Weights of a small transformer language model: 5087 steps.
Each number is 500 + 40 x the weight over its row's rms, rounded and kept within 0 to 999. Layers, rows and columns count from 0. Numbers have three digits each. The size before them is the row's rms in percent of the matrix's.

# o: layer 8 attention output (transposed), 64x64, rms 0.256, rows 20-63, columns 0-63
# v: layer 8 attention value, 64x64, rms 0.251, rows 21-63, columns 0-63
# q: layer 8 attention query, 64x64, rms 0.29, rows 32-63, columns 0-63
# k: layer 8 attention key, 64x64, rms 0.279, rows 32-63, columns 0-63
# gate: layer 8 MLP gate, 192x64, rms 0.3, rows 0-16, columns 0-63
# up: layer 8 MLP up, 192x64, rms 0.301, rows 0-15, columns 0-63
# down: layer 8 MLP down (transposed), 192x64, rms 0.291, rows 0-15, columns 0-63
o20 099:522553569468575440552477463501538431522467505480415477503520479569489416519518533518509525491533429486473493482515525577490434515506516506470556472532484486435484574414495479511500532456473527
v21 149:504510498474477454411596515507549487434494595492485517543514534512546549491523510559498521513519484492484418453503433491495553520502491519505543546490476439462519523497542488590426433451503471
o21 132:560480517471496464556452485520474437527501497469495497517595455561487539540564487482493498490532517450468554543497436481504455518509482361485447518469516500480471530567577526456454548488491497
v22 091:515522470493519471460484530485570373465481524513488496560531554469502515509496552601407538474527563523441489470523488478484511458529484512476587526480494527485529490469509463518528487434567549
o22 093:513521545473497483429417491503470468484509469512490456475501446567544536559517475577481480489628475483484486498491471435446539528474509449549452485548533532498434518529536543473466514451571498
v23 118:593534515508544497523452501486471574505489572475547513483544517570611444523518483458512475544452452468519416447536536516499564507509458457487511496491484404479477477488505527465441488484504520
o23 104:539493412558490460523555466483471531467546570531544493511502493396463546463528530493517463531422554553471476496464534587541480486499449482492537538479477458476528537421453508488500540526512547
v24 099:461485505506449526538429527545557456544480459507522545433556517514391437478463454435566447505574558499518492498457486470511533527479520492440534510483493532527515464570528531449491560494487511
o24 100:449541477470462434435529418488522465483509422523512545506497507569494477437518463545591517486483508558502545504461504489482505466407464488538552612529484515487516490561551484533473490486509505
v25 125:552489517477506482502499473533461489595506423511556474491481487467499444490551522510482539537476498419489528502557482531492408440494512477470501436538531578531457510477479464441613493494519561
o25 133:470426421488481523497530495502543535548458459537555522595431545448515515495493435515414516521479500527510442481489463493517489493503513589465488529492503523509449450555468535549568533550442488
v26 086:493564477488488475523441515504363572521488493476589499486499515505507393505536520516525512473485453432519466490482465512519496464577452461479529429524478505544481471518502470464561523529537552
o26 096:519504476474487473525535499498512463485438547496510473517443505425543501473485481465462517509428548534463435546545534507514519494526541600431582506536540507497497481413491523524539538555402553
v27 114:556480519512537518579412494527430554546512407512530480496527457525539481515530484453519475486470483500495520504457552515490468490514508471485486418525476536506466484501498517390578549462526596
o27 093:459446462510515480519545521508496562495506534488518492494469512383506554447462462472445463486479557490541494508470476508559512490545579636481515489517482463494537408513519519536548463544502503
v28 133:454435480508511557568464501529516476556499421544523504442536496492388468540444470424537439495508534547528486558495550488513465523482538487476477512492521546543513464560492547445521572531476481
o28 100:471546542475414463467484542570540494544477479490513482448466474533529482428400444493513513494473496488505451472516480504509572504432511493573556475542500522520579580523509466548540446486539511
v29 087:542532496508492491514523488461479537496512471479556504537487450567589473466578519590420542487481490454472524497584496506462469483525474472528485416523498504462459558465529434468519441463506575
o29 092:471433424527515490553560510481511528556502488526531528494528539383461551520451526507512503469509541530518461502463536504545536523532542481436457514413481495512455428459490560465462581542501509
v30 093:454439502462566437448555500545573471487510574548467492459516510452504554520461490497544460505523513517475415484480509479483550560459545525474518589489504477478535489513518553556447481515497404
o30 101:569500513452433465487479516483495462471542466502493456516531426639477493511494547505545485533542483458440537521534479470476499464512492460525463475520524480539513624540520492487506453413517496
v31 116:508484491500537490490565533504479515454518617486469520520549409497548525498484520447512498523431497480482481464501528482462634547508515511482463558449481449482564490507514535534409466497480468
o31 125:535517534528465509573487465438442469436530524460482515541549481631472484485486514475511513441502545516449541527514511477468464542443465452545508505469500458529559596467454451482523517455529524
q32 065:529575506551487461508475543498490404494487424458458510537515589608568492497529504506538524516533439472529528467490511495401462506524464478476541493454545470539494524515517451475475518451497452
k32 108:461506517503519500392570474513549525490512463466506462554540457512602499572430418506501506501555497501492518482561538481478497459533540524503445456506425500521517538439482486546508487448562464
q33 083:473544486518467500532517496491454481498507541478478556478502523518470566398555585435566513540455541541437483480472475484523452590500463460451482591498472499520484512512514482541562470543453464
k33 069:493542449477442551492495511485556477482514488482498429513514416437481576566496482542461551437534510435551562412469462526528542466477515475525472548475483515494490560490551548544553479455473502
q34 110:507506468496565473498414533522492527546514522518536561518522528387545438534474556512418494467456463487472475453479464516567450494545542478499464504442543549524480497482527460518479452502581554
k34 096:483487451513493558541517515550475474534497447526512489446491486479443528533468539476507493565455520573535563458439531483475549512464499534434616494467438456535521481490596456502458535493455475
q35 061:508495535458518502506489530473472500512541552461519494416524463453526463481526453514459505509508484509507478449421581445494430511490545507500469499440541520581456521474512448580475616503545556
k35 068:483494436472474566443533510543487454481492451491454492526458511468441499505473446509551535499392529566509440571494552462524469492498494441517572486472431502484530489510604529483521528487538545
q36 091:501529457581505515487564486464553545477486494471488414461475459602461516407459487479521494529555494514489485490540507474474525489517454542488541501568421434502439501584494549479494511507457496
k36 083:467444510486527489520491438447429564560532478527474467502598570486528544527467484490555455510528411465536498465577471510530493511519575548512497480494593474488487472490452462521526457485476470
q37 068:503483527546503512481481527523459449481466526476566530471467550514525441476514476504469497576452458435493557496479474479439483469440470520514555566499507454473623560529417547442545487509487489
k37 066:459464524514566490488461471590489545527492478586516465530530500443546502574468451485439454534562514472524480448463528490528451536499465470461569500445462566553473493458534468511552468558474511
q38 087:469536483417467522546500518470567447517502415488441528547565438506453491422461516506500510459539501463518479455464489538500530509514589485484488464493570553552428542536558493517501513436498519
k38 083:557544440544528529542560516356479471517498597409482461474499444507525588486511518479529508512429507579481530511479547504533516493481529485478464537478511498529517468500476506502479509533469469
q39 092:530542476593511525499527475413522548500462513431504464452484522518448566434476451569543534572500526559495473509472536491511526440541485509537506464551475454472455449551479561470532497559497478
k39 067:480441510513540519554451435455568524563532478547560441542579584459469456423482525514513555457502490497514503445499475554539478487478508530540517461523533431485459495515489496444552446477531519
q40 076:545502525461502536470511472504548520450489471487423483504517512589498513527445374519508462449543469498539557538467502488515574533464500522519557540559500440413479425460478523508531493513467497
k40 077:532456455493566504547567433476455504571508587468509503464486462468561523484507480518519468580516537487532505481543491511577480488531517525514388482504471475492444517432471510503413501507558522
q41 069:550520481560545508516431529512520402521487470523505507531518574506458552513461479447531441442452476504526463512444503513561480565548476512523504529400503483544481431472518496508474596472478480
k41 080:500540468487510497417508539507585539485444510526552520436557495499465516583520430516508446489548488505485483555462435447480472481480512419505560448474479521522555513580504526455490476431477528
q42 123:508433465479516458513575533531492571437502472464514554464435488459512511538540549487473474470504569489440475553475561454470503440436472493459497501473467485448520589529589525487500535551503480
k42 104:474532522540385478554522560444485523422538503541515530517448543500535498478480528525543440498543434399436491481516473477526531500466519558539434496516453476498451516511495494577523480539522519
q43 104:515451494533509511498504460453500476516538543485423456522506464509489588454479522445484523432469496541514521493456562564562473568520585511522466564564518495535428450461503481539452560460468507
k43 109:492569540524472496518551506348521503480536555488444455484531482512446523465466567504542476478493453531545534505482508564548478515541540541559491471481565477483471460496439469538507485516428487
q44 107:557443511513485502488513481471540465445571473473486445496432462509443535438518515507573501477451541559480519529465607532507536507499530539466428495544545437435450481523516510547508573509483482
k44 102:530505539550485503561525464513588533466460470472485469447558492485430508501461558444522495532552492464475525539487451480479464482519487588534508469464539486537492534500500498529592456466411412
q45 166:487503528526509531496539452440477465454470539475460447476478457561428543455467519486572519493522483563498524491463577503477501495480499558505412545527454497467440475530531529517543556559418569
k45 115:495481562521512491539434492482467568549519470498484514512615568451525531497516534465404450531480467468483510479529532539478435538559519456493559510494559477538501501457427460494502438460536472
q46 097:491433504472541515529513507514517426544488581501490484488565486530442445467496473526485488485485413516550488465540450532506461598530623480494523455446535481451485555449471534490513528466489503
k46 100:542471550532569506489505476471552465500512562558409425483474475481512536564534499447410509503508544564479517525459637491509492538503543496439506469484524512483508506453489521438509486482493517
q47 076:537579479504441516490456456508507444564401499483562529556487550456516433512510561521516589472478495484505472508534449488484493490541437480523561512430510498500535487495522455538460456523578541
k47 108:518444472526557516564515467533496501476466462494525476551519428485485508544523461484437529525495635487471469528495551493498467475612530465478536525508463538478506494463506531483543404446543475
q48 106:512464502420492476518480532591447504531546463499591553503481540434449477569555532566472462505522541414541426486497429502504544497493476460514532456514490494534490569517478503489477496523506445
k48 096:481516510467431430558501526502512508518474559484454497588467536453505512495554469501454507453455492458516532484545479512572452494451504452536524503420521529540418538472551538478588479577494508
q49 101:531484562600497583519565486488510524496521544493475485489531439437461548401466505487460515461404545553498495493463525528486438450573489459475509561504502504498506466475529481513487542560511528
k49 083:518496493502510512440578467477522514411542519468573507514524454469516514539528425460490507508527574499507523541526463525429417499462533499474455554516530421461549501442548479559459430489482517
q50 082:539517500618451480525575493468531555402527476452522489468471474479480561495545515471505477491415577557463527500531580487478510469514493515499467479522493447431521542487451501514522461543468504
k50 114:536503498550489453452518538484529530448485528468556471483476512493449498504473558454561518546538535506510513542509445473500506489430432595465413545529463400485488511523502531545455534551427489
q51 105:480540413443536478543487517491487463503503557496471525424578529411556520490513543523467535555463515462429516438502451551519459519539549469527572482440518536526526518497445505534478547450502512
k51 099:459491486436517483413486546460539510415529544520478398504480464441432484589480551508496566460500499524437542502484517534475507458501506500504557517491511562430513542467530554478495485499561506
q52 091:481556491532486510505537491506509525483487456507505514437432522499478504449486478498585471502495556445513473481523462453525567495450393569546484505474449455469527526648493521490535500530462496
k52 086:491484546512410470402434511505466492498500488520542527517450595476552564502443564509492524500516551479474522500533463501420537504429457540538508492520460539540529470556448504567479489511516450
q53 090:479514512471441476498452524485532448520480553458439489528572467555482567500484467465466522462492408502514597508464562530475508552581556495432482492467520525491489419494450541532507521494461535
k53 113:479476519509551507508491461494509520503478472528395391449594502512540501530481546574484530542503441538424530457499512538503485545571561515497525441483492520491533468487481413501536501458497543
q54 100:538576493518520460553477492455518463519550505517485488528591468454474553482489503485474562494537450505480495448484499600481441526563574467526567501519512524479467453430460502480524465409458516
k54 102:468484504454554531455533511448494543471481562442466435491540463502464499495561550509447566487454502606481519475469532557450495553594544492447522475502503451452516523443531495530504515434503483
q55 076:471503491444509503556491558499393497513539510474472538569512461501590472490520489475504437474433500505532527558570532521450502480539504448455450513531442558522513584444506442472503485533518547
k55 099:497500422471554561579543528584488478518517493527539519472457530471503536500494502500465525447473485441545485452493478540537492471433478469488426514460516532478497591479519583447559473545444543
q56 104:498496461428578484527439545509510429544473525496451480585579554498516436535523460506515550449530487489522463512489481537555503567557535437477550499485555572528464472486507509477486503425495500
k56 099:495467532518556515515520489473578520483495455501502502482528472478525516492499550541476530418454438527415503480477554557501436490573491401486510475525532575460568576496465469466509524443552501
q57 102:480550430475525529536540501495506408562468588474505509524568522505568508463451554441481544524475493493509541455477481552497505577495521499478487547427531473534478481520407487478489573458470491
k57 100:510496496466553540375418470479449487499523517548487552436511477480470468529527513485495556477504485524529488514538414480489465484464462469554520474515557614470517539549536574471477496487533485
q58 098:474435541541578575477499517472579499487497525479409463528556462506455465485499483476474494429485491534467571507519580484571415525460519485449452550534508558501475527500536483462487516526486528
k58 167:518470536546456462583505496447473490491556489524484497517506599497504575485481538505473507454425414514459508438498584542536442509544517468483469532508560442472554464511481452523510564487521525
q59 092:495514481557526446517473506509528495467516590556492505467532580540584458427444459479540426563482467569484518478517528512463469551482507538532557483482473462501512399475432496520491512491466489
k59 098:499534504504526460377513473483515513501495514486452493444564434480489508490449485543523424559543473567513425469463478493496564514508519479538549466495529504469594451528427509535475543500439495
q60 105:523484479460579514542499520503474456522469536497556553496587513420535435495480540519457522461506551453570470465574418529503497523502514416502559510444501560535493502497513498514416541484515495
k60 122:488454469520574533506529487498500540502541577507513517536484447433505558557551501445428496482454532485457485528481482543528389479528535408452504557491539530492465549471523519498534477466577508
q61 111:494516489468491487485510541555451540490529464534581524549443499472523504541509503556386489568547494402478427501507399490519558427540472509516506443488456502520538519467493517500501472482538486
k61 103:432513504422433515549562509505428506520509498484501521522467457477513500497524482577547513499466534461487610505564507464479497478459525505547531462454467532560476572428535453463469435514483456
q62 099:524558480467528515507471482453504542466581545523517483570517566473530487529487530515432577525560415520474520515486532543528459501536565481510525508475493443494457465388440477496474477436534500
k62 109:486513515518509507520546459488481506483502503440448494434454385542507476504527569546432531531467463518510604473449487515485542534607565481485533442493523542513449507463502467493502533498535449
q63 099:533460497522499552491499475467532478524527474453521386467534467562472506488552548502542512518489489554518541524539615494476469504512512538429517514506553413481483515458411508484493564442486457
k63 151:542524515562479486522522489454549460443472456491407470473488529522461552489545585468513504518503477600452536497449549482471571476460517573405476497499525497505511436509509490542540550504500460
v32 067:461453578504521508560520542482525606530541477491536515511465454473461506449473521522460525469505478527457514516514482510540502460523505469478478532462536437608456497562477436437440467464523579
o32 086:484553547603540505470516494439529509447530517526540378522522574458549535546508468489513473472480461443487499517471542475553502469438471478497555528458570502453459466532491473502548476473544518
v33 091:532591515593407499530493474431494503470516415471484542528478509533556518495507482436570563502489420547433494518523506491525561535522456541526496476490493478461522479498479455504465503473563456
o33 095:487536530569470536500524472545468503452542506473551483492548470450545480505509479499499491430483532492404550499434494591482508495475487583493508439410539494471545438497559533462504490577529516
v34 093:463451478371571484465559515579514463494459550506499469516537490475436454498476542531428481485477543449620491485504494501493461522478572476501496501522528517460499523452523542522543484500473470
o34 110:487461542441514522512435502574549488549530461476501565497456526548448482480460534485502503554536488523556518487543490384506431493546491526477473466560487474551500596492481472429514494437473505
v35 084:597505527503421545488439486493463510428514485511496507597484484526510458507478550584543500454530420498430544498416510504460472455479545532528502489528477536502511522472491490547520432436511481
o35 111:491500463432556502437480492461471484538567510454472538462457600524491513517527517433455514488520516516599511537500551500423553534550468557514491462556469472529557453465522466458451533495469490
v36 088:553525468458510499533517493546461499481503500475518525546467470496590557505512476510572449529541526488566454502465479482397567480435515541571491474525507470508501508474509505519407551490463399
o36 095:488476456412466426500454444536541442541463466455519582528570552470448473509490489547506517495468578557496460499517498465412501455486522510479475494532525537475522538542539539540462522513537565
v37 086:557524483468563497491491497497521533531528469518546474448470495419554595486525531455465493489492521486567531495529490492494446460491556515499524493532539448480429541440426528463501414559462418
o37 077:503572536540567485484478495526480423456551493531589501494531480534433452468540481508534473444488445459452510486460564565490460457494542531508508423503434594524511478546510448502486464513500483
v38 095:510362529481490507521522522524527545537458511526537485512531452448464486514519533431444472443555571491517481502522465501415512497465558526512529460486504463421444501526526550518488430519531446
o38 082:456479500572442515483508469508492518461476442487535544472519557462531494546419515532488523489553469542441496471583494500505502444509428519469574493566548502480469577448533491451467590471528510
v39 095:477447556520560435529524510454575573489513461508511486504529559494432464466466522482397510451535432520506500504525492518569492518550544499532419493506536425505470510479448516447499471464483558
o39 099:471500562586509571543479525528477488544516529546544454500533469460476468530469504487502518582516409454472557484557500401554491442504543474432500528483534521498452469497503483447525462437503523
v40 091:523568423453501545486527541510483419502488439478466489468528472474501479515544556492443533479417452452504536485576538491540481483466504514495539446482582523448522516465535508505577426567488509
o40 105:524489491486471474514499475562511501503474492554506551491496454594519437448533449490508497490447489490438518542513522555546433507461539542520503555445446529490563480544388492524564477520429445
v41 071:484593460494553489505475517486490463493486545505512501442558537500525489497555473501510565543380535538442508495543527546522472529561425471494578537470478495447513520433458531432459518470512523
o41 098:465525506564454511550559480479469526426532495499558500443516497442502598448465464482560455447508514542421480497445520529490490506468459480542550456485562507527521548526528475565435477542543476
v42 118:486559508534489494502492499465436508463540466511479505507452544536592523529512457454478513475468450494413464498540588497527495510510412492494499571477489557539539503506503456487463462556496626
o42 121:558499495490465449498484474446503515504576556482458513530415475508545574496502543479481449518518531544433495521524480527465523514454503545486440553488514454507442437498502544591405476511565540
v43 100:474487507549447549496483511458531520477510486471467513513491526582452397521513471550522519470516449512454470494447496473601491562535421481437528514479496525560502482523558464489485477489485615
o43 100:500517545514569490508522524513447557455537572535549383468496486516455521485498507488519504522517502450509475492470587420525528533458572463563449567465469524493463450535429507536473517470487498
v44 087:497440487517469487518523541493545472535507546489482509444543579508424466528483495539443537467464424527509461513506465508578506528556487456421549486460533518492541454567514484443471557496457592
o44 100:477499508617505494477491506573509485490493530575600457523499454490561515502512479491526492531503457444450493485467484465553447451444534495546501534407507541460454516514485509537600471487473483
v45 105:402542518528457531496532496488438518510450440498468508416468474527543508521505472442536559496480479507511529530612513480480552492468402502463477557476453525569539472541504479528564526516482507
o45 103:531437496466486538472483511485565502556530584506442478524473509502553527468519494524458513500434472473525457488491499546589462496495566500504468532539528420380583468494492521457535451492469524
v46 079:499468520533480448538469475475539476458473571545459525554498522553486473525444548496479508436603520493401445471453493488513448553476518513460537484501506472580441536525537518529459542454466549
o46 111:584546480480526417524503512480493495556502543498466462466442550453482512488473545528453518520423510517524498515563551431431542528409530431467457542534568535524467491509454499531449521484506513
v47 077:515502456424468485533469501534550463477528548539436559524513564487532512509511498459476463531491509507532419482440468505537486557462536505515466466460519445475511503435455472469446636558529512
o47 087:468545545565441520531510533552450438452497479467616509530549472482466474511533441521577481471474553477473541520501532493424428439466514461521522497558511552502505530483530443488506474517493447
v48 117:427460493464512530497465489498467580543479421503517487447517441521447447514523517470436517467541522455524490493565486480500554523523431481481545502499465530520472501521588512505536412547554589
o48 085:434524525520516523479568489512433508433466457551507561452449502510505497478459440487512497436523414552499449487542545600541516541539530476504531508506510524522485558468475423532465551527483442
v49 100:417526475440612485444589464521455473486477516485511504482497491531511501521503486499579502562496557493570443524584439459498580501494491514450436474500473491481517518535512530487496570492501475
o49 089:452455505441436504603434511568548520569461454428472517496507487504475478448505541556513535503483500469492581560498480483509487454448519490512455474532505472530498583485492479478569527535433507
v50 073:527475497478490512504517474491493398487468423496521469524467474473448469495449507550571566506467449492532549496486523515538470399522501525556413550511480524526487491547436478515551574507500417
o50 085:463457478437538510518465495538543531599575537496500518446447485536479505458515520507496475519514504497556522466524552431437486489570538470567490476446434463519492509528533459416496415468495538
v51 090:432456543504480475483567499502428580441506435464463490521482492525556510494532532533483472474528434515494526538460505458467611469499509532471464511521444571570512478506552521548472428463472495
o51 091:504443465418563557454436505459479476531521516578482512433423589514492512496478479495502559518534442487600471432492523487494512527567492506488480519544494457507551487453497518455563499494476519
v52 087:517493543494482445514508514489543587487543500476532481523455525457530550471483489518514351464579513506518482522431504510501527530509551524514513447524555449544468503527542499503396471505489426
o52 101:560535498515506483502483484421517510512457516539494428503526472541521501538496456465422523540465526461415468522475470520562509501437500581478491551409521524460480495546512565506430515553569548
v53 091:468500515531471541522507492462518587515511412484528478459458488486428515505506549478499509458536513485459511500557467500443536507532498498549561506496488477523445495537560498514596365476487581
o53 105:481513535584491433509467504537492582497495528539464439526524459491570475517478461525458509502519457468508461501521507473525516536474503510494424546454571475475408445531498544565423544460575517
v54 081:593557462537519526448479484500440449525524520490529508574478460498510532449487454448536535507450529471479540501494553544458436499472514503572482535527525487452510542447486536479559459462495381
o54 092:512473486413468468520506561530534506459519500468483571501545453571488469443477584472532511518587493513508516546507515514430563493549507532505472474458442521504469457448534460521404482566477482
v55 104:467515474550481516483487447473488485530427428499447521473493475529497470542477446377560517524562525525513473500496551440452543546466495520534530519510460528498526485531515531574505584506545411
o55 091:499458482422499497515517486563539456505510530475423549540490476485542479486516501555470558462471565569502518514548471538558459468536477539451486446579477470512524503494493526373515547518437479
v56 093:502488512506399532483489531485560624487472462529424473458479492491617520533532529500486451487477516472472542505459519520478549486505494496477531504528482595505506463511505505567522412511463537
o56 088:511452457414473498460508433483460489527549533486510577548507457543479473518560465434475534509534515493489448509527465593494530544492458574567494528527472493434543439521519494456466564524532460
v57 093:522589438504565483477575493491375466514487478457499454458479490493477486502543477537522527496464488484511565521585518470592505441548471495482499519506484561486498492452462531452544526535462452
o57 111:498481557443541567469508479514503520519488522509527496477483482490558535459450488468530473522446497458447485438434536532561429497503493528497489527436512457535528531603486465542594397516470498
v58 087:459478491480544503510522522515461486511462448422537509466517478542532504522533443552476559551514523526538501502477474455505586509516413446396558486486490556555511485517546456472445586483451491
o58 089:429491481475532488464554511508496485512443536527548471419497522465436514450473470509553499427487467495478458497496497527595482515475526457526509523499501531528521556569481493548615447539408494
v59 082:504468476477464497542469494511489554493497451491476496455483535479521423526532469567540432485573511518456479485366563483449596544504484498522479478560504595531524491530501510517483484439489485
o59 093:530444451406504531458565425477435496506489563503539559514483480498510546493520452490489556498467515539553465479593505511544487473552464471477487496572459436509492483556507513491531526585455466
v60 108:447463475516454505552444504496554487462492433503476533481462557503561518530490433409492497528554458514509393485453553471492590550473460510559505527484503522572507479542528486554462522481481507
o60 097:563441449486546490417455449560492480535511596511471548540559518485490466509506531515509546511526528568486521503541480487475422445543513484440426487526490464502492518465513532423495590495474491
v61 103:597507470521467488526566530485474412426526538442489509499512445524599520481523519509491525486427418483469591502529539509557460439501503544484447476513493511549516510451449481511509502491462509
o61 094:509531482443538535477515570509476476535495523478508513458477561476473559488488522515566478499432476481575454495460532496506535511510531460508515561465468523523583351515475485490552446495434462
v62 092:504450538529532511559439470496529567521470498524564471528483523477424491520460499413525511534567588566446492529514474496400500489527496495498523511476461444456452493514488552488465507463537417
o62 085:508516531603500519462487515435464534471482512492492452493507499428531535577491471483474506453566490469481516481496542479483544473583446485448527433503574507537450528446580478511462553452558527
v63 093:522561464547464511548476486468460459526475551458531533539477520529561498536547411494552562535507493550480456504403521485490508528494390456490497521471483512506543483487470479460474604480548479
o63 098:512497483510508485533549515501509503437514480444560523478514510385467557502487500520547450435465623560470515480475483559483527496478485474485556422507526478520504505546536498475400484547527537
gate0 097:487507497458538499474459513475463477497551481447486520463506502541522605494527466543483442512521548520472506535496506455521545463423531441425601528496553557413472512542567517488505511426501476
up0 096:473534523400652463492476481479490487531482505487460492440539500458489555513506550522483512478478523502452502507520509499484510477490577432511546517458493541420533531518582582521543491489494478
down0 093:471552528523502452501468473441462430506547535471500512473546572546536509523490561506510433560504507505480510537540470513579477458491554480527545494510492493479408397465475447563500462469564473
gate1 090:528538416508504497481494515560509429537469467460551547481542470514480537455548510511489454539428518519444489467541495497424550502445497503495483443538447545431514571445508544493568430551494500
up1 084:480459503534530477410429490499510471496428459537484530534570593513562443470483540519528445508518565462540472484501536487464534513528475476486468491488540452476513545555474510470606485458453543
down1 088:472555508476508530536515439538508443515536515536533478531405493486496484446465578550512402502476533524538504521515493512475548393544486574457555431471537551487521486503446521469505467544488493
gate2 102:488455525519505481570497487503418499553492578556528507493441455549414503533513466427480478483501492506587476568523514499569440478455530498488469544440485449560455499517537571492522495495462481
up2 095:503475465514480433533448507469547506547567554551530406511512570512582497470561450451495491551534478513471512553527485465487547458496523508509526514486491536514475438545470540504488474375462516
down2 100:486400600522488439503569482483500424489514475515478491505502457490493532593493537488517582543515529483517490472483473529456482465489472494550479482470487474499452484501561467562561600484442479
gate3 103:501512524512510464593509528598426569543518465510558587540522461487485495497513499499505481489538559501502406527549459492517522500450456492454423519435453524514535469487459493543432509476524485
up3 119:460548473460493473512535498458536409455531434487483500488492447518473538553480487477509528500547449493471500511539536453565512521577436453465609461543469485474487507544530479602518471532502549
down3 115:482391433500524494486559491463572535472534477496511546518480457540537557506445523535463507480490519450469451549469551427463542479483516508501427555565494544475538515499542429474550500513541446
gate4 097:502506488474490502483533565529513526515499479492461559613484476477519507476505451458500509521489500510539477521545592511443501506407442507526472445476582568454569471477443489474538524413518536
up4 098:488572493531541432566539491444459539444471506548519519455558508509591495490470585484503490470532509506570477498481467497498533462444499501511411535553465540448492486476480494491517483503461611
down4 097:575495501489474471479451577513541472503460497483494459512467502463553576515545514450529500534393503487523475528488470474497520497526492480539473527482468457553507543514634514543447513465423436
gate5 093:511439450530460456503557508518507494484487439526448478504520499538492456470525525452518505562535524609438535517529478519500507490470529482385490525382505525503543508520465428567509514478528537
up5 088:551500558512553503472467480504450494520442545459509537521539589490507478516538487525511450470472521498529490454557550569431425493523512527517459477570507415488405480493491565430460462499506512
down5 088:402512508483481459487519534452441491470498469476504469525464464472509524485508504477497526550494464496508473604515500474503550568460465559485513532458478472523515620558471454622515519520461507
gate6 113:515484413488508583504458494473500526492492476544539601559495482515473573512542455511497392487494523510523498531494548502551445470478469501492596484441439500489489526457559474474444511542539498
up6 106:538479487544542532471517469525482491498441536522519494446492413515466474482546540447482541548502569513510571511456399522563537494525532502505519452483537467536444537419445544452477487443454453
down6 105:441514448571519567453512490464533473478486490522411575516559488459491511473553445533461476462492509532501508501526521521500549507501481473546598478449528502537556520459594471495473446508481419
gate7 102:522490478501534451508501467483520570472518588523520471498500492488603547511496487506425515537531509475382513489459462495502458501535436491466532603441527501415470484463481561513484541517524493
up7 092:494465422452500519479486547533532439453463464469516499472571497492428442501519534444572465475498481514611536578526494478525495514477502474537507422549471576484514539501520470480459490568513469
down7 091:518494519531505477503468423471547492465520581548492437469496528484586531548518529462538482532451522480437472459490486517511433449508481425561508609463497457533463497499520566548440468493521474
gate8 097:531549490454539462572546475539481458529502450472510534535511419527506494523490525468403533447460563528599473569459579493482508461547482505471541539465454488436526489489449521465498533508491518
up8 088:503559499445431472492533545474535513515568530588497529540487458485536584466482505511466454471473470461457530446475476538589517472535443481439545542475552476517532462446486528554554544521469483
down8 090:487421533553401481500488572508587489496515499544527454435494493493545488532551555454498538433490494529520515568493581457486473479494475521463458416558498450476491475523506494545541503473465455
gate9 108:463478413554526550479486538616463448506492510472541485516527527478557564506496465505511464481524574529452494489515526463393514499405512525432556499503475548530479544523511497460526488485495462
up9 117:505532502462486486514412502470399478590512471502512468556468495450570476500417497443538509511503478520517556556466527466444436523501515509535564474557486527511521480486523488524556555539496418
down9 116:493466455578470490500439530573520462499541534504493492523539457478502430464504486539467501543527522542483513498418494443501514516496573495464470571585535410437532423547491491471561518512522511
gate10 101:542529516558491473494476535507486491468450520499515482472443538506492514591479564455381501508484482512489536604467500471544497510536451509447526416477507576538499529454415470513453518498518526
up10 101:563481525519432481424569541514513457434486415540491512455557558498497483538461478541571504490517477526448483495502587525476490436508555535417458455506501498564504533531456498480479512501447512
down10 100:557498491441505476538548438450469545572457517454532530507474517512524481482512438546428524484543567450494481422550462489506576485432501498511491531440533518484526459450549452466583519517533493
gate11 105:488454475541567528536582504461528529453519497437536508449438442509601556552510500464483467483456531485551511545511490408497471484487513479423505544468472536477488526565525499433492476481554509
up11 107:560507478529474551496459492520515489517553419507574499573529486462465539424474543430483431478476450503458494470527550567491490498510509518586510448515474562511500568449506432431527480485498488
down11 106:515553458508491543549581498469412525487520473509504609507515466503481412517476480546431459501535508561502470492500476567498580487491488501437543448503470486563538476516516543463537449490464454
gate12 096:507482470520498466545524486507507502475491576521451461458501528497475577548554483484484480524483536519430498564562522479542465561467508465411490500518511504420507518514488649467484537454463469
up12 097:465435550541492441511536482523501546503446519494438483376467546543411509498550509529483549476522521560483490469539523481459483548481528512464451550552510502440543462508495576503532465531443493
down12 097:431467546518460570483459513461513477495536490515462549520555530491459493481467530567467517560523473494501432517540476457532560500472501519577427462475467555556564470502508392464538474450520516
gate13 097:480504475485509564507479539575465452460441529519523540519552616504513525527537463466440446456521478529484511524524538411437557510469510512482466449523508466564464492480508461482466518509568425
up13 102:525501467519525508578477452449536573572513614496509455449489473480525489545512475546524489510468492448508404551520455552504427552529533474511514524491487516474471517453456524541501461463581508
down13 102:498564397525572562505443505527506520463485588448529519490530551514467466451515484517483464434510522484471474512523479526562472530461465569507448472494506532500538480408479587472484488481553467
gate14 107:498484493561490467525607516494465435538451525522566518491455557507429569505518521486503506416574530509550457556534467485487523446430519445482498523509467494518536482482508500445419555512488468
up14 103:473514462523470513474472468510476513526498490477501513509586465486514513539526486439510564641492496508529528510406544556504504555466468435463529438481493481579459518522483509477419466492545552
down14 103:444499565436452471508441472482528584543565458504440492513453463487515498487489527501484488533529492530484457457521510457527552486442527550488442536486467603467492542506558508433502564495582490
gate15 098:505529419504511477483544501508508537506542461490578487530477479417445511558500524464512516465483605521432481505584582538468567492528449489475530509499463520488547494442451496484446456517491436
up15 095:400491507506555502567458465558493522412485529525527455561529491496458511537546462620567505476501456510480538427537487454525481500516470502425479559540469512493445512518493468501530515480519477
down15 097:516503545484536512486570514505442548473509510472417456496581480532505518537553470512535470452481471448531440571533501444494512545454428494430460449515570515527484538456445488527584500531481483
gate16 094:497524399508531451536565596499477495455420559502534495485486525476502559525504471455500512574437559527415520491549482511481443464467484498506476467545485507458518522484480525458535490548462423